From a checkpoint of a small transformer trained on Wikipedia.
Size: 11 layers, 130M parameters.
Architecture: rotary positions, normalized queries and keys, capped logits.
Training: a variant of Muon for these matrices, 832M tokens, 6348 steps.
Each number is 500 + 50 x the weight over its row's rms, rounded and kept within 0 to 999. Layers, rows and columns count from 0. Numbers have three digits each. The size before them is the row's rms in percent of the matrix's.

# layer 4 MLP up, 3072x768, rms 0.0748, rows 1954-2094, columns 0-47
109:484505518477461453494546527491416530532492494496421559492504565496533438512444450481524467474514555377547516468459545491476523485539482465500494
110:540416522513536424513427492466461521526430533602487503542476468539537524491531526477484486372454410450468539427512507445541552456495550578576464
100:472533423516550486478501529511500504605501432489566391465578506436450500440409548543573568507534515456499564495502507575459548449382432410494464
038:511470529532479492528486602552486529518447394535488410595421552472505478548465466565522575578486507534524397451540460529443404477550458464516498
097:468488542491479611440587472534566389556387527535450576462469462509555518428455582650463464459482423408438483500527559557514423492569554563503543
108:453593473548494498447531494431456408501532565554576518480396555511515580496531508445537497514498453475434500415473445456507531558433466543594495
088:478512509480507502472553455542476481478556512555493440481511473488520496500540508554519500555497464441531545516442496513460536451402415567569486
106:540550523514470475530433501509513441597476528443443450541469473425473503491458488581483496492385530443468565565441499477468500566408478525437434
102:494538417478467539437543451452512442469462514493486437528453458470462458407514520509490535475487493464528528494444507541532458515459611451487533
105:470473430514482471547426529459563462424476472533480554502515552553544424585438497535534528582591337479532453583487491474480545443490487500563548
101:459448516424520463541410460485508469464564502559510542564516500473399572547510468546530526562473543433531506468472523488503488519469451497591468
085:431516494604437642496496499531376506512513402512499466456458575505539538559525513503461482529547505519491469520440496541451538459501412523530461
103:505476568512539505533573494453484468448472495535481418489520538430504474490516477599479505564515499471460451510551430499543520426503558497484425
097:425518456548537485422510555410458501473564513420525486472506382563482574505437491522437529483490582497479433542466446531450385475474481533642531
104:514534495480387473512489539600498482499568443538490539509464516511548481575520492469472476479542458570470548495440525487458513484434425464550540
104:504502468601547595462462423588468518481433557492598523521424496422470612483560470489469511545521546529447436421531423545469501470587496570542466
102:490466468506511486488457536454432389420496423471474451506439498478477455478506456498559597493476476574462420431506524515538504372468513456592442
101:484494520471412518491459506515465533556401480475555481486492530560432519459491607443518499459517517484546523481490530522581606459511479623485506
097:537535457450525578553534452482473532545638485521500499579489530533491475491522467549441508504442443406534491571498421515438520461425438470518488
104:508569509482384485379560468464425359480569441549521532500510519498486522499440507466502497548519527440527440632539470505460421547449511462573517
097:472495439405469553401491472464466514608585498462512481513404548538555549523494499451472546499481529447529461502529475531440506534481392469574523
104:480517441509542521461508497506570450536547512444512418585525574467591538504451493575517507431432493391488465510479556460503438437446465540546368
101:488427552582578546501482506502524514534536449482579531408530512437416566535499467546480499471581549537425473399505616491531477515441498453486505
102:489391486478523441474400464480577426532505517520514581552480520480542535522454528505434509647505497397555411538567442531441518542530413425524440
105:439441425493538561515458417450578510481541493545438460568463555511474544442423501460532449522499481485488448475510505564562489566404497533467484
099:498577484448429518616488551451471531459439498477513606454597531454405479443450514471461545477570541484511399574464456515488483528453471458527480
102:515517593553456450523546491533452432537414481546501442619531491488507416520495592454577425465503498573518464552560542560529431508502530441483533
103:571392551528557435598539516502552458562489486342428530458520369542484452390433531522488400585524459488496496487488413561469534524493471560586562
097:541520386432431503430484491492442452558516519491525556506472522532421532495555489548477363633475539529479510560529473525528563441513399472571486
103:529537516570545585572441454494519518444475486643489532495541559542589354435525436517531497511505430441490492484595430518499551429425490557555503
114:545426495532532560432455461480517552459417461460463555515587501444476465570545435569535490459605575542429511584541548514498488509448572451471426
113:331514520538491483473522561499487510442498478479491465514475492417485504568431476616558562453556524564462509460449502502368481553427510465550584
087:651528536437406408462535483458414459486454571467393458506551507558521469527497478439454556479477501485546500515518432487408506549490474504521448
098:422578452435564495556448564456615428488594497577510505498513475575608493490445423513563458489502517476479654400452492570488566481522483509506571
105:482437525506431573521542475447396548507591519560608453539589478444613469447628539589509594594485424358504510547523525547515541532461488560503494
101:423396448464502554526447521508530532496486500438451486590554537486387456484490480465488545510625512551529569413564376596453387471490503381517499
093:467428554448503482472478517541543499523487525475483396556505455429419485468558442485514504513486502479421489440567440449404437516554536530564455
099:454475467579489524428614450494511490588494473500629583535442485523387488569581497507474570496448529414516500479520474463530544476418460544562496
023:452520488482534422535439558493382495482424486426502537563504539486519465481490467601443506555553477440583460453454426574378432583576475505479493
102:533527529554479486532506469429513493548556605421564565537581487458474454422464415540582533436486580538530509475585550607509534521488492479457542
099:413557457516486526434576513505518532457452604502520489517415527442488448382479512512552552401535550557513482564490491482558480464472524551481616
097:523501554508532479585492482421535461472511566492488555433455526526503446491516520500564479526539449558472479454494500524532530509494437511497485
101:503544457501498530511486529498441512493498521517436517455517544549457586387493559508492494452660541483558539503473393420531484604462504559444490
105:458517516551488544476464489452541455465442489433560506505476500437534500474529499542565472455568515474429491542426373609557469441451486502527620
100:459525511513508519446508464527638489495495463526510421503573515442492476460516573483552499593492526479531556504466524536474487538491530358482530
104:484518505487457469497532452586547452519582468467490570595526505396495419483521559561437479507535508563543523381598474468540505479451534507414489
103:486509557501409504437495445506501457566464440474458529570453622451480507474508479440558464495497539490589522563479510483456452432516451548547538
102:522449491520558484529475550540505574544507525508524496468413515528469538532441460470454415559487628474487608523534510427471457509505505436520487
097:479465484472626409624514459442488495551540461542517506439488489468469540446462561515505463612500522593499585499424532481441448515555593490489506
100:567549485477401526576527447485492515522517501363507424437506478502439492526453478498479512516477442528429456402538471521515578516501552431582432
104:469466413566488463472510481480444482517495553507470473523510508480598459560518620550483469516497575549473558417559466493451512496463517474468419
097:562493508560436489551477499499472397542585582447493550464424501450474482423497454524528543503551485483488457548499389467532536459559493497510520
103:432364550484480445402501528476578498486412410541533466526553406445468588472517542566530538487485439427410541486543543489456480550578547561501504
104:553528503539479533516493506547527426453428551534620496486499515548468536438505548453480531527419490538453465447461482604601551489556510393469533
106:521531480498517523461529362469434471519489492444430510516541511397548480603407521422519493481497486588364421327497522484491476463513571502550545
105:427417500589440595509492455426560441555496518553498510483539444525476539528464503553529462510541446516546437455513472561457454444446553455451524
105:472433492453483528497506551596375554494489615497420483456448486563488502564473543494540537413547482540445480638601448482477473535465498453482511
093:541465587458494459584455425479528469607500482559493474424529510512504506497546475509448537515528517486583546511436499505416515453461398553484458
106:450516439528469572464451594430496455592534477479477453502511480469420482551500528455552495530472463490465534498523546515423522446477558500508469
104:508502548501504492469458483533579399492497536539532573451438537389510468495583483522487466626515464494466495550486531459483563475537546505533504
110:445438490534482503501442450515578502594489338466454463518483524584520478603422553562561550396475438538475522474539473460549451490517520488462593
095:469530515599426505523499516466452427488486473403561483508464566514320580548450531611481552524521542520394448502532562527496491427550560431467568
094:448448444521549573501458542574483533496534583409456417633409570512467477607445441521523544462503517474492488489457492451563532450481566459457453
090:528375541460549446546476544514545566458548516539429505519488488504482508514550432621495555435538487485496501452592508422524595509530424533523518
103:456435485476445594493420455516456576524519482571514474578500622573479464484440562595550480565554515390486569404519558508556488471497488549506481
095:507534506509571478515456459592453474491554470510424544536488484555532497575530481471534473480562485525517528425502508423464503425442550545480462
102:480507472373498606424489419558538465441588433426468377543512425562485494517457419478460478482506490525504470436549471574529475517445497581481517
104:477485597396483499523495460481464440453556565546465485475511499483486531554461581495456484489535407605552544518477633534474487452575563589517518
109:528470530472479510395513588582507540528446489519536534483477433424507477501504546452500523495526435476524483600502498482444543592447559565582508
103:443424521430497454480671563403560442418532471556474402392498574513530526515446545545499502509473643455520513526453462473497496444493516477473447
102:446480492545418521508482491536591470486499411471419441519468607473434455601467478513447556455528425472514468429560477473434496466596521537497531
100:516534409433499573508429446603499457501528493485483572563487510557467594524559451441476547552515506502451515553564532492423542375472438416587534
110:540521531456542555506545530386497517490531541530518609437526492479444451551517420469527428421547625563510532407450388514497535523495581500558483
100:526428504474562453486416544520586438501530493451512465545563515533429573572493419519571507505548361532486520518474439561423377442477538467507497
100:476522417574456440364557504485452427493477481532514495439486476442490505559461484595618528511514498531604512533595561479563490525425568421476488
101:484555467543604481394507451560547605468499405497457479490508410531490522533489578466461517553479548431538449487496520468431470506496538509512499
103:504560495513456577545482471453522465428498530429494429505391471501489566550559540520513505530559482465510363506556488575515479497492467405517606
102:511466458561510447457487510523494571415465560347532472427467519475545483428474443520502387460515519466478529478432490529495502463527546498598534
104:478451549444547522466505558426507431540546507493648472513513515395529418478591437458509554458495448466559536542502434457465520534550517501429499
101:492549590583471473493534513516517522491544455570480469440587499501524527587524425665529474471483402494528553433486564402465487484503483567507420
096:522617486492472509473572442439491459510570493473529595509544462442464453572452466485492422546551542502465499575611519498542440463540509508594513
099:525512457555513593519428448561527492376392519451424424463469492410476516495485579455480519524413488479504585490492522545385550519479495475496525
099:331543421466470528511433494518582475512570536467493499606609612428431549490477395562503477549490384442501450432539530540556499448545508516449468
100:494468480609486469538499488542495456560590500531541484615500512396466520531480404558461458556577607579404550485502475545454536555512563572513605
108:442553460472514509492451560468532495513446499578506508507534559507486489425395522477498531508477473464399490482485456474506526490534495601488569
111:407473443538370503449492576448529523545506496484500607527572504490444557529529473572552456440632606562526468413552465590461572497563592474524454
092:506497407494460463513462495432530468504518480524491421404625519420578537459477421581485433448417578474541501512469561526441454484518479541435478
108:455534451503488564553492574592434496531541452517537508528413443501527571515429445509542497463437500480401528431535514455464381543531443504491429
099:435489482476537532535470470535528565540446472541397512456580432416378484495398423471444386525518506529555613507480468536497584512592502539535588
104:501520449445533495538412483408512479470484497433427483537506418435551480504466462504419437526467546447434455474578456543469486455493479505489540
103:533453444420565537544423563537448505382532522581468509496558481503519605515463453547565544518569474531430479535406500519463568550433446494533550
100:528456491511407518549475457544498515505467524504430523462504520494454490559550453488503510462477564547519651478496458608446508636532481574503516
092:501443513506552492463424541500521512608631466527545475445570525501526516488547546592551480449565495522457521446443539616506553526523600499455494
099:436569457489496429493494541447470526437437591556525503509475523431524563524440489554520462439538473546514470530535544493469491488474523524566534
115:480573581538532596340532443502389465501557577508471556500430526465503512368443420532509460462399499528565463463471369514526458450525517563486453
105:456571494439487550443512490510479569483546471446480523489530420561422402525529498418486478430518545564471491561563480609479459564464485483495400
099:477392527506507530455468490484504628471502464553520556538567575408472565455532469524457466505438506509509435497542497535487453381431499554534547
097:460492546510533512493484514538493522611537435565590481510461513541361537469486472543516434449466524578576585547460430500462533430431503544541459
097:463471519463515461577462519410473545453515539469535565560431475482492452535475473464468464485526424455507523456415447413408467436594462480508498
105:524511468413577471421456444474515497555564549543583530538523431384483586578548434466430579560418399479514521441547427497526461487432525482540584
101:544512534456466504428534487488533424434522552447492543500462467528515441551549474437550472458549522551468542540502484620471481455526484520481500
100:575487570546429375470438548533520534571413512509491517490531566458433447478466523627519518504571424481509477544560437546564486491478518495448561
101:507497546457539559537491415482397593527482563434453473420535511551487570432502530509467539528462490497460463475514550433480433599547466457478503
107:501522526508546536428509501511481478440513413469521481507482499492530518472479486492458548333530414428393457460514491529479508482490490456505482
093:509597508494457463538451581493402541540442454522484613489480569506506486476403434482469456446542505531540429517385436518565480563519465423503481
097:542538468466511489557475465512440584514435480517514523508509443484587558612514392537480569493490518514519563565473498536475592467457398532435511
104:568566541437470564523516563550500541480541510551465496493506558402378533469436458460453520425534551408481440505448540429399555478523524477555481
089:506481458588515391545555530423442483470461566537517528508526441484423509486454471542479492516453458414599531489491631473468549543439553579515497
099:502551552500551540546469536510544557406425410496523480490649478496570475474512503491491445446429525493479401480600468492574454482494421403488517
097:497532458589490440527463548603492533491438487498461535431538546439532461567441520546485562513526509457499479515462564534463502475543465565501504
104:452446585500525442527487590432567491560344466465454504524490508529501489455503525485549569622480486494476513446500559527554567423425506491545433
103:448603483420463635473555540550420487584469499551472470550455499472572491421430439449477470475475518513481535546574472552542437477441464399523438
099:533556556410454550444513488473483515483593451456558510481481596508334511511417485582495524398473554520470535499457486478411492470461419466520506
098:518563445482436455457424548562443490554508503525426498545451570569405468591497498431556578591605478537462438583509464542483582402382509501574456
105:495491509543502515456430454485582540472499445461518534385543441382423479526502515457526487612541476450488506559508492538475454506485524411497547
098:472535512479443508433436497482522581537535535426539563410491540450554502517586570527554469541496479434485550506534520565509429518488530510439589
094:448511432492477450385443520579503473509584444531571590528549510488479571462502527524549601547536611522403526515473499522490455509496464498530497
106:439429446449469439583541558416514465439453508505454480528569500474445440564542475567509590478506600478561566578515484417481543526541398509532429
103:487522535495578596589500529516468478511442526473579421465505566499480465422612511519512448548529521384410517528422479537525464445504524471595518
109:422569431519438508473483453600450413536592415525493534522481407572448456502464487536573493507501558518450538425522399480479491489531543442410528
111:422636516492632478483536532570535421483523574490461477457500492473543543433470477582427431514517522437547431535348501413472448523497532527517522
103:489407513527449461521660480404531507553515449460569566559488488412494546540622452496487538556444486387517559481515459496505488453463485476534511
103:492487575554398509453504479468476519419464551554472491388531526565450518576443516571535438490557443460490520526543497479467537453459549500491471
114:498439437548423507447471500470517538495517562525508423474345434501494464602536453554470530494371512510403436446496522548498576510523535586462494
099:386548524471504569529540508534557482551582507608459558500573597570350515456404516477584456509505474430524439484512408455533470481538500513488602
100:538503543493527416475527510469494481509527464560544595471540532500543529452538522498406515418538472449613472467521393463413530537484591442531499
105:430524476594504489557447520461537497526495450491536445505518575456497593495459620460584526496541375483466439477497525557508479415476397464589548
106:572421440493548499451449467471470503496397547468458485465591371554491408554494486530566498513585524458510543438516515484463553349479570589497466
108:562475446473469517505541542462492597459466566457502407504423467615510554566566443530500540528587565510498487533500524491387438570539495508546534
101:562406496469518465482487511420503528484578450431420602493519539580456504381496531528444595491457486476639449467435471473501548414482561549481464
018:609505506539468523470455507569484481432468531494445482429500492464458516435512546462547576465551454452454459471553487461579456517423528464455447
098:467467508444549570554544531435540514533457499550499482502475432459506446510516594518514499574514505540471509587597508505488422529471423552511470
105:601426418499494538512457466513462388520538395477437502531486518446514424439497451424547491431514499473569528541544534508491453540504434402493495
098:435429523528489586515357509592536508488624481375470518489533468522396506546462577595555547475527484416485385483482486491493531442460480562443382
105:555495459472427474377602494543459619534582502487385506577550457465453513574552565458376458538459447457529589472487466543519537509418499454552574
107:503438474561505564505536508476447477454537501517543611516533393510527516458511470587525476429416443464507474472503508536536469550417527532558566
105:436587553440513582554472452543569457550499450555509493453446531489481476461480491578443582460498425477531437543399587503505557483516517536517575
102:467458480517600555636531556556449529455505460489505559446624522500536479384400543599482541511508513555592517524465605550505483541547466495584544
095:522577458620527596463491494457468509429416524539552523471452469501495411515557497519435440465465541552520546514583456516497505437544436486522547
108:573464455420486451436462456520488467458525497529462573530542467538373461466566534539500505431554574436453466448431417533481488529575478467506477
096:487528476545505548580575498480601517457560556419535441556477495495543522514499509568534525490411487453451496598435516502401458487550410545460526
# layer 4 MLP down (transposed), 3072x768, rms 0.0734, rows 1954-2094, columns 0-47
105:550494540522484520580526520559479529495454460514480582378587463528458510560399459455505492567561495452434475393505547553528470398543512525547514
102:475623560446535526472481527507457498601505514441572548403538459483514549530504516559583551508418496481492539604542515582456579391566426428451553
095:515536462537471473498468480532500578624512496507443417542506474562514523517567515492507477514622538613461583573602439481473470467517538502555523
051:410472528563416577487463533537500489436458502468493610442486491425468558509487604478477472553478516533555440481367499500607490543575547476538426
099:528437546487547509472560483519490427548461521529478471504523431520525435515448525464569463421441437482486486479504484547438581563416513557425471
103:541604485445492488508453608497440562571551530438578572435521572505492520467580470600467525524428525490554427521473497517492396575495524399522447
098:525481571472453445424540421425471511533534493488582493493560477483463465558569453503590563561430518500484523500528503380455571519499593567496508
104:532552524519509477497525431498603486501563504644514573519522412462514482507482483463564556538502483512498554574468519344509536546509481529505454
099:489552372638604487450506457435484481446442471514527522529495634454446539518486573452499530495536467520538511444556471487550390578495520536471588
107:524531483555434449474408436470439544434483512464533552444527543476492453571587494526469523518502464616442491522464473522427524464403475439545497
098:563468499564433480555489646448584509394549497450490503474444447550520592542410441557504498507451495486659504416468500481434491488525477423474552
100:519607586536498490496500544495488546510523535453423555432492495498502483589465486490468525525499485466569545583473512588444498542462501517501581
097:504397472473482506492488513481585455520545608533525493486546549466538564448516541474464467467495499485368479504488632487478496443473522483552428
099:556469480512494514515490506506570491489454616480470574455520551489373491505479488586480504502530492504496522539520559499445504539429509539528590
099:489450419521530528521549565532455417542408646443481443566491514563567553589425524432456470447526515454518531481456485471436420491458484480527557
101:550432588526505537539577386505492543526560510480538471461526398443495481578480564492552560478479521502438483576601489492498479507436465561510558
101:505436536507610450422514433426547527509523430532559528495477413430460528463462486548568547530568441495427507487582579452515522521570529541429553
103:463479443436503619507543582451453569458524623527549510439532462487488472516432606556460525569487508475518408532420454483472581490501447515473483
100:485501483511456463466537521478566539631472523432587467523535478503432551464527447428506524421611540508550573542545450540454534489542506569504571
101:471510576569498503530485553520379530563518462507532491484537478489432583568554567530504443503501464490450556570445483453470547459468476498544494
102:437497426483571465480465484516470544534509434508428449539432546481580505436476528458494504484612524440560520558581500529579403476535505457635574
102:529450528598453441502556492470478497502596432495541457472526420436537581487423417498470557489405525533496590428503555524555524540525449393529455
101:460438513558431521483498468516559476530547493413485522480607539508541516570531530436466510503460521539410527503545450469410554496523542463521513
105:582440499524488562499434598524495543511445552531475449446471422456446546412526487556506592528563583507518451494572420509436519535457538523511544
105:499592418516467479547539431585492447545558481418398493454579552515508419528493560466524554434468520542508516537517503513572402504525592571586508
094:492539529437499434453471510370509554460557557546528500499506398506496524570484443489495567517557437642467525492506515455531514546578421468533484
105:525476549500412451503569465525586504407560431524491543528501533560475527466508552455510505465453529461576478464489487452476466491586457577580442
106:474564527555429512416400565500520487505484521365424510520505432482448495461512451506505503496458474510476417435545513473557490558428483506548446
100:432479487526521547568478480540549587487512543524504464474535536542538526515454504490517538507539430569424543554534557486511486507548499535450471
100:469497547570411554500524448465431522513481596458455492462525526694437421413519460512489529433510508532465526458487513575448471596507432502519433
099:479511522513422539482597543492392528594554429441508574378550515498567508473433494621590532486522570481497482569499466557460537557481566508483407
099:521440566525548458480498522515593515512377523475504547499564455458440520496526555543447441530496492509399496602562500477499548471582497494528479
091:456402460532546491547454527442556582528473508578466535498537425515416506474521563528542481480399484543540596511475519493415519532456504517572508
100:509434568431471457461501515513496435542491491576466546560503492531532481527480466464486574486549543513537525477517518506617510532546505419525550
100:511543457523505485473575480472512593491516530520517538621475529478451517526520508522511636508516485467400470516517476501491595583550493477465540
099:517475442505519543477492427491503515532429477499561488560562501568417496488534426557436471533421510506628506506413503522529537563437449615427466
097:486491511449659528499537486454544527471524496481500346599486465502387521547522447543537537437494524404464455417416533486470517576547511534515492
100:556520458507458522564538520478519405460442500541508558583469380578480511552542546537483518532574438457442564542561522448520487561550538537531397
027:431527464545421548522588476592527451542445465506484459507501467609503557452527482447485454514548507503504571468434517404454554518533470527459452
101:546468503509521501497556467374505458518476415478493485481500497613550622513539481515380528498519422521513460484448508463555470494456460514555429
102:424487445504579489449442474530526474496561494454456520560423503451498523485363633553453517373510441617485552491416548529443490523509487507387560
093:438534440496546453583540496531445468455512497538570442560532503550500440456474485481533466417498464512523504585477526407441462478464456440446490
103:483483587512504475481506605493588605490484520536606475470533548529422496455482429481498612349436507533510479459540428468489483535536452560487466
105:466544520521619480521490437490507535514426536442486481526553479493489505568477506416554511471582553565584393547455502543547503439337471477481477
095:586370462450482468393491471488443447531488568516492444551509508416521609602569457552448560477438472432483513507515545615456516490543436626448453
105:443556469546425474507440418469425454475488466413387477548467451511451512529418594425517471579546493581540371472458551595542472460623461428485471
103:531531500482569502518473417426498528516457498459438471666411482497519453379449568476497520469496440527544511518542516442565433500457530540472556
104:483564566455506461485463501546442531493550507470506492435523547444483538454517558545533540642529509539471475545442563499489446541529541439443413
102:327544468449422544519576476465514442427531463494528539550442492524480562526541424488543525502433516451491559574542509548525560425516441526447508
100:461554527551526479445558536575548572530545424486553393488558541465480466514505522420402431455555459476518515444558476464521457566364525527561485
103:561484548505524528447449505536453504506424473539452475589574490577412486556485477486452530472511532454416482499541469530510528564495461494517448
094:558522556554539463498489533533492438514496578555539450423545575510517468577554481489484516476452442531447520479460521518478541467563472445479578
098:492468474533561474482487513522446462574488500564496508564523497518477565439456528467574449476542498544486496563549452470478563594477611518438512
105:515529434499425484437497507486523483471483476454509493521412493684463531378388500509456504599403524446430453496464495556534459489512563483451489
107:464509457522654433594520536552515480502519519367474502549574420543526534485406499509596468594482513537469492461471586537475521472599474527441538
103:519621530484643529514502524441559561499501402424486565450502420450482533459489444549537507522498460564551556503467457498542552538481572465518455
104:516460544514536518520512560515497556473434537498468431524536521458488483504505492489555426556527517487467562613482556426471496536556444484533473
098:617497514456477525491556561466518439490525516510423522487576527470477495456505495507478516583510534505498524502421468465490528542516551569446502
106:522552437603603515516543444482543548582544477476521438476362513512472574463419526494504594438533487456492483527622487517490506474466557507461509
095:579514515498554516557566471603508427516466559486544514518488430439478493484479518462411559510513488407419478547495533485603498494568518517438560
105:553512570402444482489468460524522582539475569452418451459540502528501521478509470519532533569448479531471519468447497552539586494541483535448432
097:487453450472535525518560534419432472532516524552460484453558573522463471535492528451457505536535500597455540541525550514548552593431520539424548
097:466550435531432465441403458545606545458464543594585458565555414529450521615514557451532525531499518521466514452594408487494562466511495539556408
095:492487541490540536419545539521473556611419427536494476494513410593603390544404444420405524506450396503506533473537488433471499425487546535436482
095:519440527569527598449466393524555493485555484505480520491456422502474520520518553563558547529464572517476548443458522476556452395535461552465479
097:443515498502479537544463481445381506466415518509469555500459468564596441650602533543483533531481509543434410480464461514560481507510545475503519
103:431595555551488469497472551496556535486558544471488519507502524552409407481428530457493486504509529467472458523577551473462567446492462404464571
104:424536459555488522456537465522533665506440545557523508441591555402526534516544534426511519399465470478470524487448454452464510502529571570471480
103:480422377520581508540422471528479497540509593545546549374485439559519523614433579501503464585443463426524600532527607459501524552501520565527487
101:471481422572500508443447566476453468419556494589351476531504493519522541530556492468421397510470546476566515544444568539455511546517502543400520
095:543423466579461378530439394528483536535540475450498501520448451472490506538565599570395452473488534590494447475387506505588516458533471533459553
100:455453418488472506491482528537473468532429595524487491617465503588477491478524511533543485443549440542438479620536444474403495546530536457548607
107:498426521456532507537537524621537450488555538469540491432440467496460531513472471549584487592545488477534443462463507453510456453528476556411484
104:566497498602505571537437500474560472605600421536516511414471425461487544492513407558543509438499574605505509426597446485470413525459448480441528
101:521490554488536460592550446486634509518506536441376483502521482489488500484489549491497508539510507490623629523501548554485550490497485604577591
102:484571428626498510374481468552417551441519515490483471533571502472458529518475509536634455519512529563528542597515561569507430532513519473401521
103:521533460449520541461479537479493427528508447485472500480442459488425473533430486387549572460532499544467455525563544399498497562523501518533611
101:502474513472393568531495465559466580495478548508458413605449505552475600506499418508541500323552488441440542470461553546469522511492542495449488
105:454549472508527459396470480545524582605517448565537576588449485516528553485462385493474506401487454530558467428516460380465503500489479504449454
100:541435468538610449503511428464530408620557540429514517595476433375493454548479463548517544517475532541514502504521518593529551497621511541556523
099:531549522580452490581516475553552516436541459579456544439445441467453489624515415416533420518433494444539525518528466433496455519542559551458469
100:450485617488540547509520532552490431502538568472564438476453469567460477494546505385530482439455546614441429471511620409430494512520451556410522
099:400549472567526460453564555520496518408493487502517503522485521562473455529481551451432445513501436421451521500454462390474482538579595484522507
102:443474503583444432508477522397469493520472491466512524452525469629427516589502526488487572552517544578431501554517536574443574493489536517430504
106:470468542435532431432510427429504598494519621518518471506537432489476509485426380545397538568500470483495456489501431469553595441563561493505510
105:453439503472389540543546498589519514508555559532511463464504438506395630466516483573426462509642469619592430580518482505540444472560432411509432
094:476465466469433565529498510513583593510451555476492475412491526560508535426557489393593469514487472555463460501576529576478486494551492485650504
106:541475505397590482529528607489417493467571464494514451478449512415549530537460518520536465505455522546564516416506525559485380571483545530452538
102:475500468523459480431600563487515386608545559476563520510508512543568497476486556509552521458532551494565529496456508459475547491508576532430576
104:524443469388533546531522541500437386494489520479427450532495562523533434518382513593488508549525568506549442504506574498521498469594468572463609
104:457531426582546482518482483439485512516523470523551492561493511557476483587420591533500534541528421496463550488483554542499456510487498494489535
102:470470528473542576501464493538405602532486546480585477507482441522476511545517446436476516445417548604463492525482551485525482517469548412405496
098:526561434506517533475503420534473457595542430491511461472518470473472511526466604483508510583432549503547572519622588442547566472496530557514540
101:463515465535583457507433518527489666511503541502412420529530526524497536459421420624507591478495467496464481478484478470486512550561599548455476
110:576462488490565375492594469482482477556600492452490479457411474499503543426478543476430531539509499560444467493509458588566486523440477504566549
106:536499498408511583504549523506497506623519562481551438581488640447371472463489556485498505492476526445497494553577465505485518602431526566548422
099:484469636466416447531606521514449568449494564588517510495508447534428601501393447501483508494551476558526451547382486518441516487495498570408515
102:524472528500533489521477495561528545528499405520464512529511442447507550532526512456541535518530496488451545595506517528448531544542504547465482
097:391476487495521522508443529479639518554442521468482493515565529448448532461501533501466530450511604553489562394571575441545496536563482523442514
107:571487579568402475388460414488498415501546408597496584472551409450468469520522482489526499502537430440543511532496461578507515543506601473441520
101:549468539510515494552592540438414476476454511469421421444521469547565511603405482442430547498429569529517576492518499454425563562582531421478519
102:442550510515458464501475499469519504428559458493461492554529575547501609556583510612486431501416513483461562585503547488501557455517422428520486
104:531518464481470446427481500565474470510647541540489436563412442549511536559460562527549385378444386480517503480448436566533432465630498481434529
103:475498461513378543519545568493533566565539579609574467504356474477522388443565499492478510470521493428488483419521534539478529408580577508496477
095:515513448554515420510545518426491480496488444517403459322437402520407453503470575505555403594412464482497469538416479572513514509610547475518405
102:515519440463548453462599408555490495436392558499567461571429529412443431538545572473475558573508537568420589581469490430605528460564518438475600
103:523483450516438467486430557550430588527518457489435515445562515545540478453412457530462464496467490472442542599458539483452565537500473517500573
100:458501589509429489489495486564474539580463523422468423604514450547532466446407472426548467460519495430448446542552539412479504552626434585370534
098:496446553447466500492408401523462616515480493461503494495482434550538446386543465535525473443477549498559562581545540464497549489479558541502578
101:489523477443617439621523516461568629494475579491555491506455586496570456380562511493465496545555563540467508542583578492516591517426570542459517
105:535470444531437459511484565515558512548574549486489574553445569508441490442544470502472585478581491459436556470452459501513477595600421628551501
105:418457506445555471506409483548578546421436478597577454462498516600474560485515510348513500488577524499590526555464463479497525524511434545512503
101:469505486486460511597496551409458490531438488473407561441415396415515547507538441492397484495538522467388482444465501492591489486524534433539502
099:489519528478487537495474527445519530565538599504603463470583398550411510550539541500519482508499465564539584415526560497424514541378443591501526
104:553552551525535592502503474575423513528494483562525506454494487488525464550539497556446464460462591491535538561616560496496510483486502521504532
100:510467438558446610505457454613418494518517461450526526569475539463535494445440492477566563546526513514514465496531567445539513530513516508475420
095:523527544592577507591529438478454509476518566552586471422538426488497424547530498545464520523507408551449626494549511430626433419523490550428533
105:511508508520574447562623548551465445522492579509496475469417480559543453508407508481461532571481537479493403507413449455488462541540409505538571
105:449485497488453384499470426456507493542434428587532487484519500547551488475507579537529462425369556498433553508524497490489517506513521490526452
108:404513361519593514543480512555548523530559542572489447555442425469593392482486508554585509605461487504531471532528545543456504445456555563512442
104:489524445465488413540514510512577392467554569521421524560579617446453556489556422491478490503550519479519518484462466411561529505552451472561485
104:564544463499373550501473515472584551448494464506498483455501535524437509511489400451551536464519508539507451506470584563488514429473457429544465
103:468540525515438543452485523524466402473553511489605497535385494486480529524421570594487480518476561496488502500593459533549467462519446473498502
108:554533449448529543541505546554504522453532479496554485474479489533500480534473460482538520560541548441462434428474545497554461414613545519492558
097:462474511587497519533513559461564499507494454611497457464452404546442499533512423399535473491484482457526493563511431488491584499481534518469572
100:427514539472504453479508480544437528444563466468537467559473526590511513520561649450498534468583448534468582513476627511570566443566510560546508
107:457479493394536427522599552442451588523554538444467496482527487478558534497483545559501620513532470487481583587526453497431503477557500398510567
099:459547493549594533477539456446540501499469458446509446500472527485396482448380498524483539540466513485537558516448577609485504440561523574406558
108:508556529545454445529503604517541484447415492541481463403475495501484464593460450596577529560539564450501549514487452477434521519415467497528555
100:451470414495558515491588520522564529536449456494349553470445552531418459485467551576545524478559504539518503577496577572492484568517463480577574
023:461412502498398468449528525535498503547503527480590462470538418437481468467583480531524396472496459519438498528462531568463577448552569529564507
101:496504517476480482447376463555493590559435436543548499486561477469439560499501471507575474601468446526347535587479436565495485427544487523530598
098:556600489474514473445563391545480549527469502443589481585539540446493556526480557491455445559522570527521491462525480578529426447484483507551479
103:446489592430548467528600521545485510407700583512548536449461402526562527488424580459468562454429461474547468573555515477519548508513460472439481
105:489518493546503493510603447545466518545557477515505463425513570546507508413510517492552498526503511441465484475461594482511494547498556465496648
105:461492529542472536448482438464511409534500459499582459504524519550510453529497512468492517482466448530483552468448566506517515558496584468483575
105:524530554504548511510424428495505479486459499504498461494572580595487526491451622446514613429496556489489550491534493536492544559498498524489503
102:509499440571512517400550460455537518479404486542507448577489585492473483454454406543497577458539530552584462568512540446442529400440480483534641
100:413457539432539626516548468510462456468481547596532508530484467571472477510589556530504447546515466493512526452529469509446439556562435429553486
106:415463598482514513484533563503576570514533461556500543479576386495481534493533619529429418611478428447390475510500499476557596439565438442513528
101:502502391479565437550441527438490492526552492515499480420499537501505563454402601502502495517548532499481458517545525506553511555575526564485545